Each number is 128 + 24 x the weight over its row's rms, rounded and kept within 0 to 255. Layers, rows and columns count from 0. Numbers have three digits each. The size before them is the row's rms in percent of the matrix's.

# down: layer 4 MLP down (transposed), 1920x640, rms 0.0263, rows 1761-1803, columns 480-639
# up: layer 4 MLP up, 1920x640, rms 0.0337, rows 1762-1803, columns 480-639
down1761 100:135157117164113096129117112090149130162165133156111112142151098117129159143111150099111099154112185110144113113147143108126116099150087120142102174124146073122115135152123094149144175176132107122149121131120150147120123158119114154104124158103101132140108127084132100089166159126159157137145145123127122100138114121150144151162139119135128150123096124105099098084121087111129148152175156161101145129111118145116126125112142130128153125105085136160091121184160134139120099133163119
up1762 095:123165110151132150120102179093126123118140126087131100140116173157170142154130165146131089117109148145095126109124180151115111127139124109124110158135116131133132126126138153128112080108123150122098120105099153181148140158106122170094135150130160115096129143161128139121144138112132149124149138135119172121128123133172123103093158175153132114172080145127109077137118145143115179133151123115122142117173131130094137141124096158136130156135132148123131102157084133195121100168120129
down1762 103:150120141145139128064144130177125182170097087123141153096126151143099084110163081143138191129140127106148171075150154137096099106101171177158132144121133124146139133106091137119112162098138131121163122111095099139128108149130138097126133168128139136149129144116126148115090151162153104137101114136130119145135143164134120139120112097131140146172085116158132123132147131138140122146159091122129122079134149155186149113148117141112106086147106138121073129129100121129117164142121137
up1763 106:106127111139128103131149146107110139129145143112117141087184130127137190156139175143150114077112120115118089105118139138135118115091145108090113121123152110148108106085100138142132155141109134131066100155130140105124112126134125136115150147141110186097107146128131135115119098105127139132133131130167173163130144148138101151136108129080151138124150124134114115150120121112148134080161111162123140130104105097083098096151133118118121139080162131159165096131123137164085139098097093
down1763 110:150130093149124132097119131131161105101122123121101114160128117152126141140137151120116105148115147119105154158137174143149122099068099119119124145161115123136099139109164147130157115104162109136128135130116177120121111118127130143134134142115142154125163112168120107138102111134139165139129172137115080212147090119110160136080210070126107088073151142137095142149104117128134107136145158146081126134119122143090100134127139098136193129123182110128140178099161147132180132107133146
up1764 097:114146132126126153153124142124142120112160080118121148138141153138164141139112154187148124204117084163125132146117124175124138125102130159071109119157165162150185123134095109138123095138111072123115155127169152135139079148163132118131096108133160186101124079116125117097131137092103094103127148115154147156169173098117123139090131165133126131107115143127119128135136153127127121065109098099154154133121112121107089187139098148125140086124138138160090144154143166145146099109117140
down1764 098:149126148148139095198122136116098184142131141146105140111124133118091139192120139109120091124161153156103114093131140124120130127120140124097131118091201108109111134091083092101122115154153138110165125139135115102102114134141143102117122067111126131111140102155143202117100117136132142083156138133116127111128148149136155154179137159133169115147142129129108125122122142136154150121113129122113160116131124140189135128084128152126134145138137095118148130084121107136114159107116107
up1765 100:142108168145084118129139145140139126128163166088134115111149161106094114122190158071188155188110115174129141139128113170119128156131119093098118143103133112092130165141120127101162126124109131112135115109150170103125133121153102151102112125130096134097115158097182116113130117129123149113100116161149153110148119079142113157114084152157100067145154129105103134132140116151107114157153145096148123153119141140092123134151105145124136133152121119121111093126117168084102128131131105
down1765 102:153113131145096145147122173110146146136131166084134130124092134164140101141153100113116108106104104127145154104152116147151084124132124153147126116140092148137130107143131165098119124124127124114117179167077128136125127135128160103102127120141080149141160157079140088121140118110158115129113119119120098136151116154101097137114131097090128177104096173140151125156139139134131099076087083114104120098140159129128121087106111084128102108100155127126142132145116144114094143113101159
up1766 100:105124140090124124141126115134124100143133132061131124131152130133098075133118112150140109148118160141127128136148143140099132152101138134112095148143117128148082147149121126096116129141125123173091120152133146136113080109166112123099148109135110147131120119116142126151166136114077132117130114190158116104103139106150120114102082153124110112125130152102124159134115154128145113096102166119175103118091137134098108158127120100116126119140161141127099146170116141154116109167105163
down1766 103:149133141116124081148160119122085093102126086106151137146104139105135146085144103165143150133156107098159113123112136142132184122146123123127124137147149082097158142130107154123169126108154096121161165128154160085116136076132105103151120144141085101123145094125143135150079146146127138102145135134105128101149109113160147174142136146106158129115114153101113102106130114138118162159166159126113132160143113157070168125121107116100105104090092111140139069177091123151127092169134113
up1767 101:117167142107105074114119135129136115154116102091114157116180143120110150126156160154161177098126128138141115154143155119101108098146107094135146155098128122094151135151125148118165159110092149109141102128167132144130107122143126144090154140145157157150104149087099114124146138141106139149106139116125194132101097088131147144083168139038144125115091111130125155144106150144100111144120122158152136164166144112100120149104134148149142139164129052150119093130139135102050102159155140
down1767 099:133123114167106088169123108161129148115125162108080113110116161099127124103102130103101128164155156101166101119142094178150135140113135124088091156111105132093097143111115145123121150115135132140145111135107136145136160116145086070160099142158095106107083126131100173102132129157126208083153132110145123173111102161143122153145161144136122116158164153159113114095135117166125176105097141147130145086146128146080127096204152124075164099112080116101107111158147129174131124145140130
up1768 102:096121158139109096110147115093160124169149103130120130105166162121122195153118124121155128103106134118104103165144127136122105134136143111119156114158117120098141130118183139073165155096139176138109138186171136147115114127141116137091187115116099121126117144151168114131138118147136110118133137129157110131151116110123159162107158173085154130148149129134088176144117150126172134090127134104188159100140118111143151101111085173104149108096157134118133179162152163141143137103122168
down1768 107:095141113122115133154147115154150072153127128122127130159125134133104123138123172096091119133099177118115109137149138132113157094142109133132154108137137126116127113099138117134115128069132127143086153127105148146137133107187146114141140109114095119127113146083149119154130123135168140140108121133141080147121112162101130149151128137105142102139150171148120143133092069148163137124135149121130149128162134107116110143137125131127159073154143116149128140154168128132134148125127148
up1769 105:139119143089118105113125124125113111150151118127162136138137147170156143113132131110127124150131136153120116148179141165124151119159165087147109148118146096130164120132098129104178102125113146076095071145140102110139116146132142153159101142109140154113136130149129087146141125106095104113098128173150143161102144071134150085083162158102114112098089162124126168132166113078115096148122124143120146153147132154084135119126140135115166118154162111162177114133166156142129128144126123
down1769 108:119147134138138135159095116116160096152133142125115130129112126140131140113088121142128074127090116092111147132127126084107099120114096155143120119103092130126160187172126135111144121107134155146133077108138138106160113109131112165076107140138115098132148150130119165119133181123117109150111102123135162114085183142117134182128170157090110152114108114127137167145128073074118142180110111131146137137123161146136135114188107149143080132100118111124115107121160156132116146099161165
up1770 092:173148155086145131125132117120113139124147133120094081134156139121123124103141123139112063105102200141111137145168142115119119147134118088153114085156160129107130099141139153157169104166096125155122120121162161136111140120195101142099127151109115137116096113139130154164131145175137132089132133109134172144117179119141141165101128146075103155133133112064104140174120122155100119109111130073108100139136154137122172136121109123149116123132127103144160064142121128145127139141121162
down1770 081:081097077138102125118124137172127108138117102117117138175137119088132138133149110164143131155136145143144128147090090068111127120157124095136122152079139131139150166137129126117116156127130133099103146139108104142107107152105139120149142130123154142132140090106155112138159133086109097130088133128104112133151092112127129151134114131130153139168127132146115145117162140101161141086144103143135130130149106124129110149127146149139145133116163115073120106102126102074155127142145102
up1771 102:102106136135098090170090144120138108103190101098137130104177132156114174114171083119122139145110175148133140145135159152168149151134164154099150148122135137143146111125119135122129091135150173129135144154118123118113097143156142141150077121144117147102144115125134139109118123134150166089108136133142152098126136085130136097132162135127160111125147159116089147144073135117143095155135159145151103141141154109134117116136124156156098134160113121164101134178165154139127154122112138
down1771 107:171141122136121095113125112148120161133135142136133131139139124087153095094127143174120101147120148163117125117125123138134135115161130183111101112143098140137169132109083148118102135078132141151112144167141136116127108159110112179118103103122112148152143131129112059128150113115141091152123136142124111128126116073129138114098116115115141118147130130131143149108078137120085106139092134114128109102132122100146145102102066118121105127116129102154080152120110142113121146102147102
up1772 112:102132143096145113197122138119147137111181101159126123121114152154120115132143136112123114115138119161099112164125126114135087176123136105138134167150206119127120119142123109101153175092077140139141118116097163117099134136171152111134125133107135130136170103119109124131125146081104090113132161112117113126121131124150157138091171161083097109093153100150134163143117145098174160116094093095132124123125121093067105131158125140129148149112119100185154141130117145142134177108145134
down1772 111:116147118122171112140134165123152111119128116155075166133151093145113146144139117153096174154141140107117105074115153108146103122099170081175141112146116139107181141132161131116082154140139083085144185093122121159087128153124085148142110168096156080128146149137100130119110096096128148154105114150114136125120131133117137106175133120113130146116107082168147136156137130160148097133101108133112118146083131125159120106103149107136142152088128127117098134122156124149142115110111146
up1773 113:144120132130138120120121121101135109138155145081131105097148145177137085124147174110121110142149125145126124132175132126075131194107145133132103133144137102118096139131137117096145110142137130124110154114171178142093127127159096105143142151131100106156114103120082157151152128179170122147143138197137134099121118110114107117114133148079095111120130117141160167109135106154099140099129121143122138115138116119132102155108121171143143139096184127160131137084123175137104113152122102
down1773 112:133137157112116108129172124107121130142097127106112181177147146172165111115135104106126109142150113114110136098131124140151114141109112097152123145126114133084104157131141124117119105093110154141127144134162118107109110115128149169112122161140080104101144128102138130136083146131116161110133103124149121100119112096083127103100162163141091138115110135150142133131159094131128064144131064100149133165111130130134150142140112134091095155088134097108112129106144109098126131120148129
up1774 097:150152140078119108172081112153123148138140134125152124104158130126154118185137127098150110174118105135107119116112160175122129140137119096155112086146122130121136113130109109134131161151117163131141137146156147097124149148109144150083132131137179169114102155112118099135126134110128148135139139151168157144141098138125126151115158160114093134168099112101081112165164108113155119106098116121138123162120118104105124145168113101102070115127117092140130121130090129155131112134123156
down1774 090:155120135130125099114170099085153105107111108100135106119140104151135124126121126116167141116119122152139128153096164083146108122097099160133116128164126113092117125128145124177116128139101117128111098120121142141130127148137154095144077131124115080129124105118142096181095132156141103111156102112174130124115058138121127110126137103166157149113175143176124132139122140126106153133106131120110130185161134143095126115173151122124134142133100139179143160155141108147117120148135124
up1775 108:147175139102146098107141160109136105083164105086106141090108146123130136105142130098152124106124137150132117112109162119141105165143145112131137101142164180140134107117110113146097153129120126118118139123143171159139110117156117113118138146111111115087166132106126114140160129135154126132102159100179140131113125125156134115114149148109128109098148150134127105148118117097154108112140142148151112171171088130105136149088111140144145097098126126144152072159151174127122135105154107
down1775 114:144135126082162152105121170138063120092154084132124114092101085160128120075121131120100126138121128164136125141118108121147161122128094130115135088130104113102119131079142160114119125132115126143113172107123113162135115158154110104090155101070141142129129162128134127177134110134136098115136158145151154151140123155134140153118107135106144170127099139111118125132135131124150095129154130137107173133119100089113104159105148203140159104088133150143109114117126144114170098184168119
up1776 099:163139127097136122159155118092130118157153118131101121106123212122099105133099134118129151144122165151151122139114155139155100128096144156145146147155121126153103116131131101098149127109146163130136143149132114117117119151169104128088138186132134142180126104114142122090125124111115101105145114144164137137131109138137163099106157121128073111083150130107121106118102149125145092083066111131152118135156115113141148122118109126139102080071126095152108158135148155148080114152091134
down1776 098:154101146119115123084112138155146169129134131111094113100120149135119085121160105162080118134104164131119088070100105135124134140119104082163146145106103151114109129127136115134126101095106163121147100091137115138162130113128138119096140129134126130159118126144102120139115150162126190143130113108116136165083089090131131141129136156112110157149109148114088138153134110132158117141104129146130135133081140097149123127181154134140149153077098117191075139123122118127126133127158112
up1777 096:125154159145139156168129125116145131133130146170118116110129163087172104140146119129117098161128109154107142165137132101076140131110186125124126142142162122116142113140103153172166180125121181145102117165126143105094127116130125173122146184122142125145119138134118167161143103153103136132103123153142116135122136080138158126145161113110155162125138117121130132130145132102129134116102127102134095119190119144143104080127101158118159148080162129163122152129132118118097126101102112
down1777 094:147136108098163141092160166122117118144142113160104135123131078126184111133141197139113097086140134114143150081148164162104089173107131124136142124135160129156134107073107136139124133177073119129170117185132176126093099079147127088125140111108121147136081113117136133070129152127150177147139147128167150119113094143124110160125155160142107153167153128120107085126146174107128141112120119103118147085092073145116118144157150118110119132172102110097107119136159123099096125177081079
up1778 098:105170133161092128147118089116144128095137143123113111136138170169110144142087120129177143176146115161104105143123112144098153151131198089123124133140150136132154129156100136114110128153102132141112150130110128108113163152151190115160111141097162147149123118144170104162141114097132099115133125156126141133150156101131137067102211158099125127130131145127137134145121116102117162130125155109127110176148151130110131088103129101139122138105122134113159103140069160111150161141129146
down1778 099:148091101148127120123131157089117112084146099098129129106133104157187118110138112113115099110123159116139117154122142050104121075148108167138143113149137123178103116177158146168148081165120152159132127093121141087124102144138114103111117158163126111094146179114120128143155156080112115144079132099122104137121140147113123126125143084131146129099168192144140113131137165095127116155156119156133135137109118163167139127162072141144142103132118119133202117138167117108112137084093091
up1779 103:125145156135160138094147144099103125105116094155113130090122135144138163110159086125136107171109172133121129123113178161113107159112153078112114143127141126161118103078121126089131129082124119141150085133173109159108114145119145085120108127144140132107117110111139114134110164135119122107153135149109121128166108124122130118136132116111072161126102141131140142130144111131150139083121188133151106150104160127158132083137103114131124107123170105123180120151123147114105139145138111
down1779 103:155136158107073085114166151127093120148170145146157152146128168117145138096126151127133126146190134097164147136127114073127152182111112135162134128128121081122118148166109076170166134148100135093103140116124119106140106097147126110073137120174131132137091103084087141134135149082092095174128120126165109098109128108121103123152079142093160110118123108124162142113088127136105132143160156136122142118146085113134173089099182111112074158136103127141161107139136105073153125148103121
up1780 104:144086136087133113100138196087164140125144087090163128125116151156202143131109131147188164092110145120100079130144122141143057158143110141108122175130134103128155136109129144112113184148128158150153057161116134102100125189138133132110149164163170123147122135127142111145152122120161116139101127154137138092113148130128162124132120162096131133119113100090115181154111120102126165132163130099163111117127145151122125145126097106149130182121172121114081112144120140140126153104113130
down1780 102:088132093148153144138143180166153124109163079134195070099180128139115081127124156117109115140160161127135167101162148126130179160117161114114126135149137132107093149121115132134140132146133134128143137113078100112122144103106117174110099137132119146107155104116148141154122169098142134106134102107111117109147103150094092110100107071148102122096120186138130184131131113105075155134102080138110111109121147143116166126090109108109114105186129134140130086087122131179151099154140153
up1781 101:109142131155099142127159114135160137141141082141141144088111121163146127156093131102136115087128139102084089142123124117123148136110173108103133159136109121135109134120123136121184118106102124152113115142173127142113107124089094129127163146138112144144110161102146134099150133131152135124105144141148117106093099120165155191109125110143125139132153117114151141121121122139080096103079121164129085122136120099112133096135152149180137102131138107160159138092167125135094136143144156
down1781 103:093126126140122103100128129068120114128104131163138124113159153121125145135085113167094131107143112121105097129108111120148139097114142141103151150162110145165118130098155135147125113155139124159125138127126206134142116106131141132104115108122153137121143125141098097107168102112147115142119144176092103075126107130132149115122151100174116147118101175150126117119104146072155134120146118120109118188126132165120076130126122110145157089122140113122088158145163118058168131124136106
up1782 102:168115159063115119132148111120148117105113136116137128109111146117112141121108120111105141167122137197147133113167129114097103121125150145142133129118176118145104161169124157139114116151083149133094138136169117105139134158162109122118112146172145111153102125148098105168123112092081139130146150106126159145156137079171120140103086188079168122134130139112120136142118159136142131148116091158146134148131172107148146150129150139118136114157125145139113162178143118114114135102146187
down1782 104:156126121142133117106147094110133136112136121150149111129138150109148153133145119103152116148135151122112147083110147129124153104143127149103162142116070131143158170115125151118120123119112140159174089109117151096160120136133159154151153119088148112133126111094116081110122121123133127113158136117096134141155188120135133135171119102132110146151052139149134127136114166127126136143116134094092155110121121123139135136121101132166112106139142147116119133106100139159176098130132145
up1783 093:158137152102134114158130164104130110135170078166122145104100087112117120115070183122128112124160158119101095106132150170159121125118120122140127088132128138129136120123141150124098141105135149108149078128165186168094131134131144147120107109098079143101142144137112161141146109124131138155126127125130072059096150161133133122122107097109098137135135175148150097148173099136093162113135121195143143119133097091084151107142133141069098171156159129145144131147141137182091142137110132
down1783 099:159137115116107161152120125134153127164137194103162137145121107081117150133106149099130091118107121065120150094112080155101124139123133130134103116121157150122139144091166123151127106107135131093128090161121103132197140134128123091124139155128172089119141127142089110085099082155122099174134145164118126112142141092124147135157154151130119148136121116148105091107118100139077103078081143148145144103115131141116115139099127106121107124081121131113131156132112104119121141119131123
up1784 099:123125191125143125131146151141159152134170116149102115136112146116137151127174117093153126134088155149159084124119142157147125104102105157121100140129157118131111100078156111109113112129138133096136105113127166134125122153170163161155137090120145146139148122141106120121121097182123176129135135094132158098100111141127139108135153145109140103138161153121104117114121099092104118094130142114108142158123100125140120117125116160160137136114100119101128154123129145135123125089110150
down1784 097:123125107107076159134111096161145138131125136129149109065154098136167154138163146158130114121100120118116142108106115145120142126107143150118115120162122082124095147114130095171157110121097088131118154095095142160143079118181096130092119145135144153089139117075151119143122114124068115108129102108088119108150123148098118139139141154163129167108129135123162157087108149111138163110140160085123064092136078147140123133089112166148167114133190131151110132132101124149110098111101133
up1785 107:081160150157105096112134183159074122123155089121150113106111125124116140113146106114161125120122116135123159169158145115133072147174181111125124097141165102138133105107113130104143141157116121125101110124126145135152099061194126118129130133139118117148140138119115153123113111075147141103068122111128139103131154114164136109119127125132117149112158148086126156158115124128123108110136135127134165114155126135131113138151100136144128104120150147101142121131107118141110137135113140
down1785 110:106124138127163092176139090170123081111154161137136120104190115147115105143143132129109135112149113114170120131149147117130118122107149143139170166127135119126106135099150131144120112139178131137129117156116079136136084148104092102198143104169120153129145123128157070082103076150124130135075134146111123104139157163124121143148110130085137145129155114129130148127194150163128104125174143095117157115104100135122110117095126132097142115076159153091114115145144123171111112125089105
up1786 100:132082144120137124161061157106145160107186097107109138093124161124156152162108105077127116133111151127143140133123134133090166165097116147125098141085114072103151183092123142148166124124087140108137143130133100131103140121126158147109114128145120148159136112095101111099143140132164142091113124107156164146104117099179103140121158148096140128116124112113156110115081154069126110162141131118212130121133099143112145117130109134113129109120119144125141099140113213148112155118121183
down1786 106:097145152128083093141163165166165116121104184100118105144142144165115096132096131144126106166119176101093130117126122170130150151106090110099102128112120169124140157114139064125085134141145128160220092129140158125107136103127139142164138116080141136129150156143153100092099149093128199128151124094106169165113164125103153158174150117105161062121117117107157137137141093151117123151120195095111070108152116117122123143157145100156112133135153099090112121094173128115136099109117123
up1787 104:120170134136123140099103135147141127110131133123118147136140152125161122125110169145149092115140119113111130119135180142137138114173141170094105117121129105084136114118168183145119164111123135126134096159123140147094110110115154119108147139125113183129170150122109156137105166122134120130155177151131147154131120104154146165145125142128179108137153098117168127198145119141088120142174128144128140150108153116100124118117124117069149109131151138140147129145123148135127143150169122
down1787 107:110095127121137170135106099138121104145088120150155099114184092087133120138168184125102145136152127098098136158089157130140130141122131133114134136159140165133135146145080138144123128121147127126062130171103111133158128167142131110159155151092134099124152125141119151138099144123114131148068125111140118156126178114141136119116136132073080170118092146095164120096154140156139118164145132124127126153127108113090122106139127107126099105110112150144141126163152102114075134143096149
up1788 093:133129140131155154115125131155136165136138093101135137105074120144126134105187106136139143119142163122114157106173116095080145141104171079121106143097093110128109166125096161118141208099102161131142084169126106123119112093142095111154128168186140121125153152115114109158128159176120125104139103140127108104114113121136116097104149127124103146120121175120131188112095112119093139129151112140161160115106149136141142124170098184129120113100122134134104134122118090137117136120090128
down1788 085:136159122092116123129145136106128121124136136153131116160139141082146144119123121105109118134124165155167153159087162151166155123154119125131090110136179148149125104107142097119126145133107099152127101148170147091147108086134152116129136104121122105145139113125098135111103138130134102117160102119143122141150129133119149133098183148130174097109159099145144108127160147136137127132126123121120120151139164136136165107108106126125120081187133092156129095106146134095111124124177126
up1789 108:163136109105139107133135074125130120132144144132142136128129131110142129122141174168179113158089150149096143084115146126070126120120145123115121155119132078127114107148118116132154148127145117158154109104141142123118139117159118134096141159137141153094128161102136121176133161140120122142154144092164135118123136152126153107140131105044098164100129166114087127140078118118149078126111104141149142136110138136095142109110104119149130097128131112142107098129137137133099126166131143
down1789 107:120104127121130157126130106133116113147128091132085161114160133139147111123112175168109136121119157117129149135120122129167091159128146115036130151110136107127063073117142103120122113143119099148110185110132091141116102127147131126166132151080137181079137132175104139129103125133130120137165146118123096137141129161167186141143162175114123126120098103090086091127116121113124127072101092124177114130136112110165088108114127113129157085105105164138145102082090138134108142105144129
up1790 097:134152163137147104106114135118149176121142130144115103132139133108104127120137133121134161090140140155119146096116091141122116126125154172084120139129110115079140162159107163125118111122129152178144078112129125135115132148141111170138155160158150114124101064132115098162137159130121150120198105131141092108149157087145157092136088119099143112107111144170138130127122115116140108113111148154149089157123137148147116117135148122105143120139117085126125136128155120121118123146136156
down1790 092:162144149121104139122109139098140116193141144075106140115130136140132120148111153129121113174112119082135148155101134148148091138140114137109085150205127091154120112121110114131096082116110117136175090152105160161125120118122135101093106111154155109114140109157107106120123097146108195127152185133104127109151127152124137124142112114146098134131133075104102151150131123156094115158118125133115091143062147151115134134094062108151085071098126093112115110121103119155116149128130088
up1791 102:178161165083118100144141123145105148112127133156099108102115136138108112139147150137116118106098149117111150128165113150155135132114116110162110178164148108094096135131087141130141182139141112148108161145115167116099115108142163146109152162154142145116111138099099163130142139131114172142129125145125096125128133131128180155101150109090125115110176088124115158158111130175156115123132154107114082126153156126126131125153128126113138123190110127157139132125164162135118134153151120
down1791 096:118127104128135103103128167149124079121113154127145111155153067120134162092124123109120104131093126083189153156109132130120169133135109142109136133143146122155105132119095121125110139154116141098105177145144143114120117133118117122160110115086157105134155111069118113136099154113140161148119119110133132078146166105123117111162133182111131158131161105088121183150106134105097117168153142156137123114149161106080144138131193151160133167121063124136101138116162140114152167141178162
up1792 111:159131142131114151135097149122131129113114088106119139109099122120108114119144117149153204142096188112116155138189121122116161145075127113107113147169126087142136149141102129125175143122090126153147097154091132141125127107151139104145168170120118181116141145113150152143105151132115110157096100082137144115141160090155128151101109140107163099156125149097087173139114104103158133134157142152167162141101120138104112135143146152093106120109151129163082125179135152192138110162158173
down1792 116:135159177130116142146119119149108135117158101112130136149086125181134107087127087121138151170107143130136125116143111126093133127136140117143126140122091124137108106184110155126137113094131122108183107142126143111137127103125143117115148105149095112181151108121153150102107121104156114149160114096158098152138124102149106131134139094115142104147133142111132149164151111121106098167141114107124112116173114125149138146150153112116133098107090118124107148115143108120167140116119161
up1793 094:176113113118149110145129123094112096124128161115123136155164106155179147154094116082148108156099094103140126127151133160146123129104082141126130109139126113145104167122124107142147143124104138133126118166136133096143124111174143144113110129146131131091147137093158075126108097074100144134108157139183115147110116135188132136089156154128142125125157101125105106139128138116130082102140125108117138173139135110102113157156104127139077093105137124138125132161142107135102121113154120
down1793 083:133154117130139115075177155130136140096099120112090110126106163164134139156173133138123132126161167127096126077137132059160149055188112116101122125113087099103152129151149149107135116141158123152153135081118125176135154142136110110114143140162147115146110121140101139106143164171096146122161097101123126106133111102141128137137126115099191144157097140152117137143120129147171123140131136149151130109139118091096158111115091110157144099100089142092121139136092127120109151140117133
up1794 097:135141139097099122107121109107168121122107155104164130136160184185116155161155147102143119098106131119135132138144114132135088143149103104120147152125167132109127124149112150102112167168117097144118149104135145163094163144123159110106129102105115152147159164147100138107102107109134112121124142140140120086115117079133139113128144122131085094092152137115099163106166105143142167126107133137118130128122115108108150110107123123144153166098130141143104138168133143153107181152145143
down1794 102:172143119141130139145141144131146124121132104097097142116139162089136086104103069139153141133129133117155143162139150142121149130102135126113124125156101123115109133111112153151115113132089127110123168098133106106115128109136147139086106131136109130164111121157138120153160131155094122106153124141144120146114165158149141134134163079082141145124156136135184137117112120156094141098085149159154078137120129097164145103101152101137122121083085146080120118111131126191088143134123128
up1795 105:193108116108132139110123109143121201124174137122160142138103148111152111122137163156146136163111139112137121144144124132164155142110129134137118119205136096114132147129115186148140181099105132122116093113115143132080143127145126160118115128142143112109128103110103169142112127153156139152102153131142101102103113085113174137129155147132147090175170145159116164133125099089129098114134089139117145163107116160095159126122120112120107159135136135138136137123142126107125149185109157
down1795 105:121128134173172085148145130127128101181153143129106121137141114157075152119102111104112097087115142148148093134128153101082123153135149124130161145120130128148191117153110117140141116111144168112167122099113162110104123107140095125132109138129120124123077135108088155127143108057116117159117164135078156134148112122143143071127184137117137136124188144111112140144107141119142115121102151116098141116084137175150139109133143139137110157122163145126134126146149098123117088122119129
up1796 108:124148185094127133127124124087096104118119093142122120161133172132093149094142118113114135136130125141085060112129126113126117139138133139118104126116133138094138187166113144154110121137135139080117121145148192166078135121157171123108131111140158119101120124104107162143096086130124093108115146111117106173186118130114101128106155131077138131101120135155114183129124135118142090085127136136128106107141177126118141167117072106130109121167133120127130164153135085128122153162121156
down1796 110:146122145148126110077119130115098118159113125117117131087139114138127104141104109129092141143156115117106127143112106106111149120118122133102139149120142104166128121107168127130082135113174155128143155101133110145118141093097148114123119148170142163122134117136124117189063113138097114113126164134107091155129153120135104116134115127150124073113136129135138168127130109153126164118149100127132103104152098125152116118136153155095079121170139132169127146185128113125176160150130115
up1797 104:161112130097126150111106131140114100105148118107164121109109144141133091128124113136119122101104102113097102120112111169108112145126083117145082122139135118142136143098126122137106111134141139159157088112136155103150085155145119135130116152148131117128121153100113120161141164123135131092128104170126138126123162120123125153095138155129112138093096137119139132174145133074151122144149070186138106145124142179124092117099117166133142125116187162176162085154140127112140144155128128
down1797 104:133136154092161158135088138105124123139122147162125119113124111141075092147128125158050098148106171130139091123161125137148134168161139118150145102115125189103112105093160150150157101121110136123211128127123092155082143117129161132104106138082101109117127085124149113121108143113134139146154106096127131119158125185089144107110135109171127163149125157223139093137080162115102165116151086143111162134103163123169165119138153148130143143154114128121119144129099113155169143061135144
up1798 094:121127158083123100119121124110114151119165149100114101142099110132106164133110155088168153138117158141099113179156172140151115162166157110141085123112152128150127155109129154128127168125110164124157144109130144076107112057113112166109105162110135172142136124119124148133133140124095154140151158141152110130130147137114149141147140135100133122145159142164089137113070116115136172135138118158121133140148136123109164137138144110098116092148108074126134119192179136148126124125120114
down1798 095:114140119121111101100131089126132118083123133105112140133155124132141115114113099130135111148120105150136133077069083110125083158165167160117106112127143121103132147127138122118102135132161157106146126166155098113110119147098106122126156136113148098091101117131181136104093129139144135101135132168124155097119099131143120148112087141128120136142155169139115118074110124162132132129157182108132135134154118125148135163115123132156110147129134128144106126105164098117198137148108115
up1799 093:115181199103107134147152098098129142133151078097113155095166140163114165122108118144107115137106132137104148166145131156125122133111134173142114105085172100115094130143096186141149115159134136138084153122142193133124152133099132138110157160120180126140111147079125170116144113175124115139104147142113130131147139109156145087090122169128113131142145121116081148151164124088139077108115123111117145150105148125111135172135124073098104113150107097155129140140137110147152144139104141
down1799 091:153112113128118146125140092127115154144116142091122121142113116155145139144112123134157127123121101145126126093122148166139137100141151139111141126134125117123113116139134124133104136093123139158133124121142103106133180129114094120132150118127148130127158165125124113141129094129133134129148115121105104176113130128065192153130111104103128138150130161145147131127127145117094131107104129116171140166099091124140117122132110160126123116126150139117115120143130163137132106143062110
up1800 086:130133124111134146115119159082148122110133108137114150096110114134165125110164136120158137111108106170151108138187113099099102129111161123111109149158178126114146102119133133121151146113123143116074122140125123128137138102088140133142136088116144108130146098105141104118061137093104085141131104169113140121136110116131144128068121140131140124095088129122092166130094096113149139121133118124102140112142105095141167100119103149125097144152170123158109114144104148096158157181113139
down1800 087:087134133146087146133132144131122120142124167111143156149085129112112117140148125150100083132125180125083118177091139133119093098120103132163147127096097117126076130145104132130155133109123155116148146134147131180108122147175112101129141127126106086119117164072161153092116148110142125139111165148149157142153121151147131135115153135133097164096164114137125111108144144119142155158128172109138144092100114125124113140139137149142140116085098107164096150102163111172115109092100104
up1801 096:151121116148125157155106065125155116134125141139138112102145077101103141173088160116171132093094126162149158148145123138126111101135141123105117143122129132086125122102121120101164080170118130130105082113093114125116129121185138148153127101142148132161130167117146140135185117173148128148113141150111095106090104105148132115134122164132144151126180144154122111125114101139156152111114140138197134124118113121134156149158117116101166145111162172149114133141174127139126173139093118
down1801 092:141091136144172149143124107136170154147132132068126110132137135128117118131141097135131140162098150106101146143119096120088121112158141116117115136128087104164115141153125174142093105168089144126152132106123117092155084108114140107091117167121094112130147105126159106109162137117140112124140138174111099166139115140146130103103084085126122126083108100166140114139120135135135138116089140123145086131147114110130135168083090113060167133107129142140146103098116123125092097121100145
up1802 102:138142096116148152125128117095147141122134104145123126116144145116142106123109105133092129147125146157097093145160196128095142141161149132117091128165140139116119128112175155154108097150125133140106110123148145143123107105127107169086161170169130183117135136127111110149112155169109112131169146165142151183095107144178062125076121166070109150159103112104143117127117131099167175096116141171151152175146113117105150149104121092121117169143118084133135122142133143139097104166152134
down1802 096:143080135130112145045129120113125106117105148163145081129133131129127105127137126118181177116136106128169153113178157110110092129120144115093118148124124123111111142129104105073144140140118132127130117128118121106167148112138122147173161072135145096151133172087153140146092100099114088109081149136127084079075124121149118132146152130150114115087123154134122146106145102110091163116128091146144120124119120110119104106135156124163120135144118099120087134130148143116124153117104124
up1803 098:128110104149132155120111135122151122191171147118066105106130128121149158179114163145141130133124125050122098146091139167124133109098175159143170148123092129142130181104139149135124098152105141149128098139125124111138111127168172105102155149150138142136169122139136146146119105133083132108121154125095115114186139125137139122129124125144112137159157107139147138180138122117173139091127117099179118119144057140074115174109131177114099123107128119126132103117146146130109112126140160
down1803 098:156117137091118132079126105148095103148139133106098094159142149162104091146117117125115110122134162152104153083149179137115082174124117138106142159130115122135117126108160147096155121160153126144134133161077102083154133137147112133160140105088153114116079121117121105144113157142121142097101103167112107146101105073089139128104091132112157108152082092181117152137154119156111148108134122093130147100121149112168109115141109125106136114085143130124131130119145116127140094112099085